Weights of a small GPT-style language model, trained from scratch on English Wikipedia: 1.89M parameters, 5295 steps.
Each number is 128 + 32 x the weight over its row's rms, rounded and kept within 0 to 255. Layers, rows and columns count from 0. Numbers have three digits each. The size before them is the row's rms in percent of the matrix's.

# layer 5 MLP down (transposed), 512x128, rms 0.208, rows 446-471, columns 0-127
094:110125135130117128117108106112126186125055132125081118162152063120184167156057113120100119120154120150188112097150133124144124114135176109121115137194159073129098176170211066141159120077099172158127143103103113096109122141092159077152178090132163170111165115093098111103179134117117108123123202131106097164148101109105095122107151185148118104144097109103104146185033142087117128124096
110:149105082122125117134125150100141082134086161129086165104200117116069185151082112113093116112126109113151176134114148159060056144115077149126143155151200183175130198092135133105134138130125141184159129125134118145145138147094163109103152124084124109108138122094219101148140082098178166111126116132129136218149147136111126063117143099058149150059108120130148102118158116069107140096139
097:157145120161078125153073115102108128103102098140202149076124060109189182151121167130146102138117140084092119151126153129106157098133099118134121130180159092061202135152065142145132108136229132109129110128185185121094117178125167151151199132149121137123134136138141110095100101147149114108219139120111156170102097163109156133126127156091105089120133150078089138165101160117078152136080
091:183163149090155148144132090158089167117127089155108126160106144138195153079067097143163134136121122157142122127081227137109109142152131087172113104167094177131201142097170109139112141154118099129126110116167115147121160159110195078145120149149103126145121104154145124177126144187122124180094161145101049135092148076094140139125165116155062158092125075102134138149098130146103121116226
097:060143090135146095168084095131159163148157120086109091146131117086090154069109142158089072101151128194143150160118111140147164136130114155103116182171143097098113130113145077145115149140176109146191039159118144124135161113123117136142127077127131073168125108078092147071119121133169150137086072070114144082180123113130078116105121166124138117153071146110112169079147063167103170177164
022:063094143152152127142141173113122137151091062147105089152123133082123172122160153143132087149112150083096229146136075109195088131096102150122129160132132117168120125145133102123167140101144099177094065156107105086102186157125118070167104093122090142089128102122073118085114111173143112113154120179095171165133158124114127165183149145148087139124077145078093067148195107149116079149098
097:157084154105075068133153168111145120140099117109179178097182110193164125148167169151170135150132112048096102131098088130134126125181131077198171131125121116178134176157139094110133088106100097124143154171155136153122161153107103158094110146147123126140150057139141111130128038152122100101122108168105120146125137174163098204094098084155177109083104090069153174115130098117107100101130
101:101146088082114103149119093122120125091157199099154172147160084181113100099137096157098144058169131114148168086082206141138114116111055124146153109172140196122086156126174090163080157110137122152105096141121114146143147117110119114150138128084227096134119177167117114145121144144079122160144129171141147108134082147162118114148156120087099099130097178117120196119148085081207116111150
098:094134129129165093127145104139128126135157110104109105119125166086169155107097116162185140181116087145086123118116119109112128165121124093086122192105140114100096135128180126158087140122119104144200148118140166175158134123101129098107151141119099116118143117089069139067044095080111093144104124220121144113107139116131103096155087162156101100164126086145133183073172118109119138088000
105:163164097154163128170129122159158103098119194117182177153113086120077071126104169165070165135149172146123116104113145157147155088182154124125162138140165128113155155171172107172076128076112160175115127130105190147160129153107100058170062149077125115092117153155166124112107150171119102122156097108122106177158082172132089130125157141109058073172142131080087173171138103155135142135149
089:133091177146170120179107106094106074070118128091113097206132080168125091166100152160119143201094123105114070083137117119045078211109179131114145125128105113145150133158151155127181075152103132085126149194103121132168129120138143139137169087139105137130115181143118168148132145088153216145119169098118129124133131112155135170145133111156136125141151105117169112114120114206168095127069
091:078157123144105116100123171162119106136114134137115105068169101096185102114123136142123099082183183150143112126135133105124139132148147112090135147192156144102173089150136107060162140134188120124146134094079155129109116135166080160133119104141104106145179098131084182101184104152142190030117144093132169097075095121133098168054157146114140105146119116180112102130050136130066142178079
094:140146111119140201191132121101180126127108174143119109100153132136105187141150120116100058157097118081069134110050158126074080125095076103097113122119118162077085102129177132135061086123110115139140146231117146137176171097162091153138104208137086165123144094105089106140136120115116117108150107185126107134087122154103091130116148157139158115153061173138095150131097162162112101129108
107:134170137176129132127140148116146165095165142141154153108111115180186127094100162098177063143142110111197107172068125134141098158081096123125117175104146075160158119180090097154096108100166091137094066137123125151128142144094096115161107129131162150138127141135134153111149149174196126109088200098187048122156169154133116073140078085079108159172077176158169127136119102098093143094119
101:126179118167172151176156209111150151143129148069143124128145142117061115085147091117097175126176166136185135082139149133099132119166092150159084131170162111153103094155155099117060101100155151073104140124126118126151113221181143167086125128147169120140067151167155142135169115179135104124200104144102139124095166099201106128094153162115133104062087077138092113112125134129126113106133
113:169125143145165162159151151093087091065090118136152158129111148097080118119157148141168119112139127131147129138113120087172073137140081118119152160162111111143144095128147107104060146088069129095147077212075078092112204060124067094166123094082084111141133160108064145169159134161080125151137147167097150142123110140153149150149111133142122126129159115168067095110063066154094119097152
085:148148155104121127094095147084089152165145144120090172135085098128255118145069107102161079127098143159121105088102156107086145145144075106117165137111123137166114107133107123130143091150142062097151084155166147100148159179174150088133149134098171093165108114143064127108137158151100103108122135132122093164101150098151119106150136128104168107154124141097158134117133120149103110127118
104:151129112150149071141132173119175104136153132127144063157213117151091141113152157145122088200146100156116152138146130087096162109101162141081072175129117104151089130126171086155123140147121106080170123046074069123147213095114187152146088112132129136147126132135124140105130066073102146137151074104128111147103137110130126174114100125157074171086150130124188132091176140144063122115170
086:156084150206170122107118121156105123126133132133115083132128058148169120104105117184074152127143152095152164114075182098114168087066158125102135136193184130107150113153116125106106104097118126107101165101141127158117165157089112149127099083117117128113096058128136131121117104151118139101125112112145172103137062178146166147112060094092087201142178063136173114198166103130179084148163
101:106201127076196130102114135121120143171075090120133122147167091146117159165051146105093087148098110154164082137102084160103099169113117131153144121158142158083148144055146119147087121128126130129153203135092131202121165119106133091137151126122176108096143104109127173130113098123127081130108030068151108159114165157126146160138186117131114145149088100066121130143176092090173121165084
090:155142145150119132165145153169088147099160140166129128147116148131093145103130142149113145090094165144118108193109156093160065101111133108093120145170134116102122177158161176168136190103121140202096159120133120138161150156123113060056059199151135056145174097157129132152050123123104149125124127149129072164180115120122109125123105147045133194119099142161118112116161169169145111122197
096:072127123095169143103116092109107137139131138147126108097175115108087142179100152132141137140128110105135148168161108186136133166066116045111119175144131075096086117090167129110110176121176131113101151134164117130160106108166105169115150067144166040122101125193140145134102088082103086087173156144188073118132092147149135135143094194096121177113099078074141162180177111109125093088144
095:098106130118114165149135188118178139104135160107162134083140114090142156135085134169155124144129189167137164113083105208124095153100146173112122182101102128132123130161107115130118123116171147138118069198124152072132122147083101157150169188188160159135194168122131191111105129073135077133135099109085150121077167121087110130104089136132149193109071102060109177176105145123170133091115
107:102094133202128167131101113144135113152072187129129103165124170151129151121145148104118102110116121111202169167163118057106174136083125122170084111121151208131067123115135131073161134095140149143126133157136143142129141139168143086149068100143146111142177124122175070088158055141110135124160123156134107118124114185192166147163128134047174098152118106171123130126157080083133068167090
105:095117186110080112186125116100101131140086053111100132125124147136094177138088208156129143104151131135046191100131151178144156110157150149146152090171074107152152138172135115079160159149171087103136144156122133095103118152122123159066153130072137066143108061149148112177153104172137121096121122185142161159110083122130101141179147074114090145109113164105175105086159114167152155143166
108:119186179099119088119108117140162129123108113125156204123157080133143199127130128147154085149128110117086110163066204104095169095147105077122105192112114106147096169052150081157161154153139091124185124124088096173133163138205158133181157149159123124168138094139127077119141067072139104105111119134079143121115163100083149107134099151125053116135160119150111139144175104120119132080114
# layer 5 MLP up, 512x128, rms 0.22, rows 447-471, columns 0-127
110:108108139130139107150149106133086182124059159149110183091117139106083176107118115111114134101127119197139094132128097086125122112166173136132157116084065118098155136122124132136143108099088099100185234171131135153103079154152123175118125106148099105164101129126088104144145147110120164129120133167193145138119121175021142120120125183167168165139196181157154133154146101094177075162151
096:189091043096172110104137052122134117160112153118184124116096180138118129123139105166123140141139122198146113208141101058170189081143143095127135084062128147114168079073148144141139087092152102175113115083116122152116127146148151084112118107097176141151119197146121100097135142117146176085099105167083142095130160113149169119118139125108125094162138131127171096137187153084111101132180
088:135125078171137149096131172149116129133158086118112075124061162132138158105145098140157176170126162093087120165105132132110102142116128198138083149158163120194098116132162133119179107119142128157108116152114119138129175116162141111121080199092099173133154142119129093084122088161099118111159162093255123112119141127109191154125122109173120119100168150192141092104134160159100158069181
097:104098093107102125163108139168131079133188117095107152087127127130104155140155140107139116114120135147124150181119108149110133142150139186080067099125147180148166162097150163140143168022143071151146126112139146172109114165111170153141138145149107142121052163186214123093141149122132118138059128110105172088170080105134142176146169121145115171137059087140184141163095105149133083161178
025:151102061077152128059141125183180089138119128132142168133078145100078096114115084099116183111095160110103108148112102101099128064176157170120082097089107083116149107101114125099088128126123171147088160135082111139136134177094155095150075142125153073079087162116136071067104144099150181075079123141202144120155104127088132143141173154123150132110142126156070147086145159088115142115169
098:172116115099125067117122110163121195131127114109134134075111139164132119145123130153130192115103080149092165124120091125135151076255144111152118110138139089130128173171108113125215072175146110133143183128130132176112121149117120141147129143105130176093120141122161095115142102182132115117140130109120118158098163107089132116087093152119136065154079184158078136093129192112087181101180
103:085171140166111142124166144119119112100118043096122114177124161063069121107126133093127128076147114082131078113128119101176101130126131155079077111116148103193142100122135077154204104072090151122119144110120088128152110115123113086122133167135112094133133138142151009144085121150118154156136190126185137151065089104072116132113115139195140106133187094139138157104114101151181123142142
091:124127111097085088122096113127099102117111075127122136153118150145109157141164121138103176108155138218117070078147097093124133098108140132084144157121132125123112139167117118149156116113092130099121146161113077175058137109047151117144060067217096150130152142154111127178120104098126156099106167163100133181109154198036118102205158155131180138150130143148128106173166101134134134098101
107:105113126164109073146095124100157145145144138116077190143135160127095045075129143125083123086104144179122124150121160092114146109161198135132129124141088092073127124123144096112170076145178102126131149162125125088122087153082098165134126122135096151141095146165100128152130125136154134088075047124180112120198038112113143115131156202143114114143179112145131127141089082186144097125211
090:119141103157105097082108144116073052064110085091144132117098155146091118085191117152138156119117142107098098168166033085062173099117161125117116123115144123133124116108132135155180105104114060153130119179052127148169105085129151048136114086104159105109137204135122169108164160104169110082121110102105120083122142143111132096095125126115171108112139109089146123183090181141087140108128
091:144165040111184175114110152142154120184142053160129148189101158148123111127134147096201129122127137142131113103177145076106176112163110147120086159114111154069085105122086125062116166155149143152115213147119081091164142079125097084150056095159123130133119099112104101104166092112116145168161163062117125118144145124114133100141136140098128129110126192143092168185180114108116154104153
092:121126144147167105131123180112149079154117159189140105180128131122081061125192113085120127068089125077110129081099163149097033117103176123117166084093146105165168166125084159181123066134153152126133154143116134175142051116172111127136095213187117175137145147137127137128111152070128170137103135113150134150081104168143113183137111122113140066162086118129119139085135129143099150137132
106:147106099153107127137166198116175135097125130138098129133155138145098124117136095116118103106098093106120127081121088093082149067138167169069051079087149171092082121133062161097176076159091177094128108124085096148170110159124169091170149145155098102123122183177095138083127105144121155118118092071151141116117117108093091109151097115122187140088156162132137213170109157074165136099153
108:125147105143158150134131142182151159156106091114150099066152154118097067102142086152117141163167157169125103160158130155110064074172108156130085125107102144101091136159127153139117112095122120213095078172129103080098182145129136125150089073122145145103126147134185164181127166091162161064126134080125105104163121140094113088097106113181106034173112132183092091129140179157106107096143
113:122144030093150139103133108141141171143164099098119161132113192071133159128162145145073107075149153138131177173128123152097149128100075140097140122137102076091164104141068112130169136142194167114130184107100138194184085112118099130121111177135161092118079143141141155144050118102115155158116109131161124127131138141167170088100115107137172143160129115198037118133145107073123157158149
083:097152119063127191128202061125140155126166147102129155128151121107144111116124127091092168102107136139103079169129114134124134130128145140118153105125136121105137170114081142162144089116100082139099158115146125109146063108102102129109110206141089140135156061082195121043189145070127128125105074111085119161173182145136167184116091158125162122150181127174134166109192128166174113132182
105:131127093088151166139109159161163136175113066126130153115112168110132085123138128122128110123102148115165140134188090149127135068156113151088106186160166139130164120129119130158118160146106068091123094115033095096098122089091201083158144196105147109095041119143144149084108133097123184172167155156143128118119083176162141146212104182112137120132107169135127131142108158078188138125158
086:176149111095154093085088142148100091111138164148155150098113130064154109180148065112112143128098111168128143121130136151177115120141106121144182100068150062155157134125074140170126127176184138103149152070119144127124143166100161157124135156127120081070146111129181093103119089028122126107093118101107140171117109061086120170145129120105138096086074136185068139096157131066084142092152
103:154085094133113176120118099119088152135135131155137105151132154084077153057161134112132104113137140114133087104142140145142097057118108129141147094150126104175136093171171075092130180116136161161082089117110176121059111102113188080125151093152086133130119140094140089119145108155187139153096186179128184117108130126160167153183139142141147121152122118174182087109095171052214191134148
090:135179121109131097106180140180165104116156081116152094156130129036115117064120123132142210084148183117135129164117104138163166072191104110133109162125099118146159156116137131144118058139119124174111149164084167096044148108108104123121123085115143157135131130153173129156138118075141117144159085121144122172162156202120166097129086173152125180156146115127109114078159061172170153100146
097:073098105101155165152140047164102092153122092108119134091110130152100084144148108117148113119051102090082131148152117150154122136146131119098152142153148095071184167111115191051200159194173119161141142120123148151123091079114104147142160135097166096134142128224162143127146124087125167089135114143123146134149129150125121118188115172125122160164171118100112153127169142069094098087203
093:081068156106096138110183162163127117133144129152113122117106146169105105092146143144103129141108100123108135185120139131157102143167141181144141122133105088073090169146125103150151129090186136175105113106094082125145132194143096116126085126155131116132059109113076142091108093117142208141114135136152100141116031095112071139132139108145162053147089057113107143028141189121124163139083
107:109087133127120165127206135157151170123091150089128181199102143084120142094155148155133141138098145189100093095162080081158158068159215119127071138133173122117170121119124138087168058094125093137070129096135132139106099137139134173171128104072106123120131155205097157111085122100118125117144120165187085142084113124141190137191101153169152127131100110123129168133143110140112067120141
100:114138153075113127133147093090087133159184147112169177163134182100094111118138160131103098122148171120065140119156075122124118041149176124107155136093153181162168089135171081153162103151104084154156103124085137130127184161141095151140154177106126202056123114103138075135056128064123147155109076145139189164087108121064100127160166117111112137125109104151165126153125080118139121135154
113:124151127132122105153121109163118121145118115115186086122094160129107104085098122145147128068108156085117079175134100145085185127097128160113110175159073073137181135120112169091113086061155102149164135221126117164139123076137133031142125120095105094142094106126181074126103134155100123130083155104135120112164133153135195129092096133137140080211109162159116139112176162124150155059135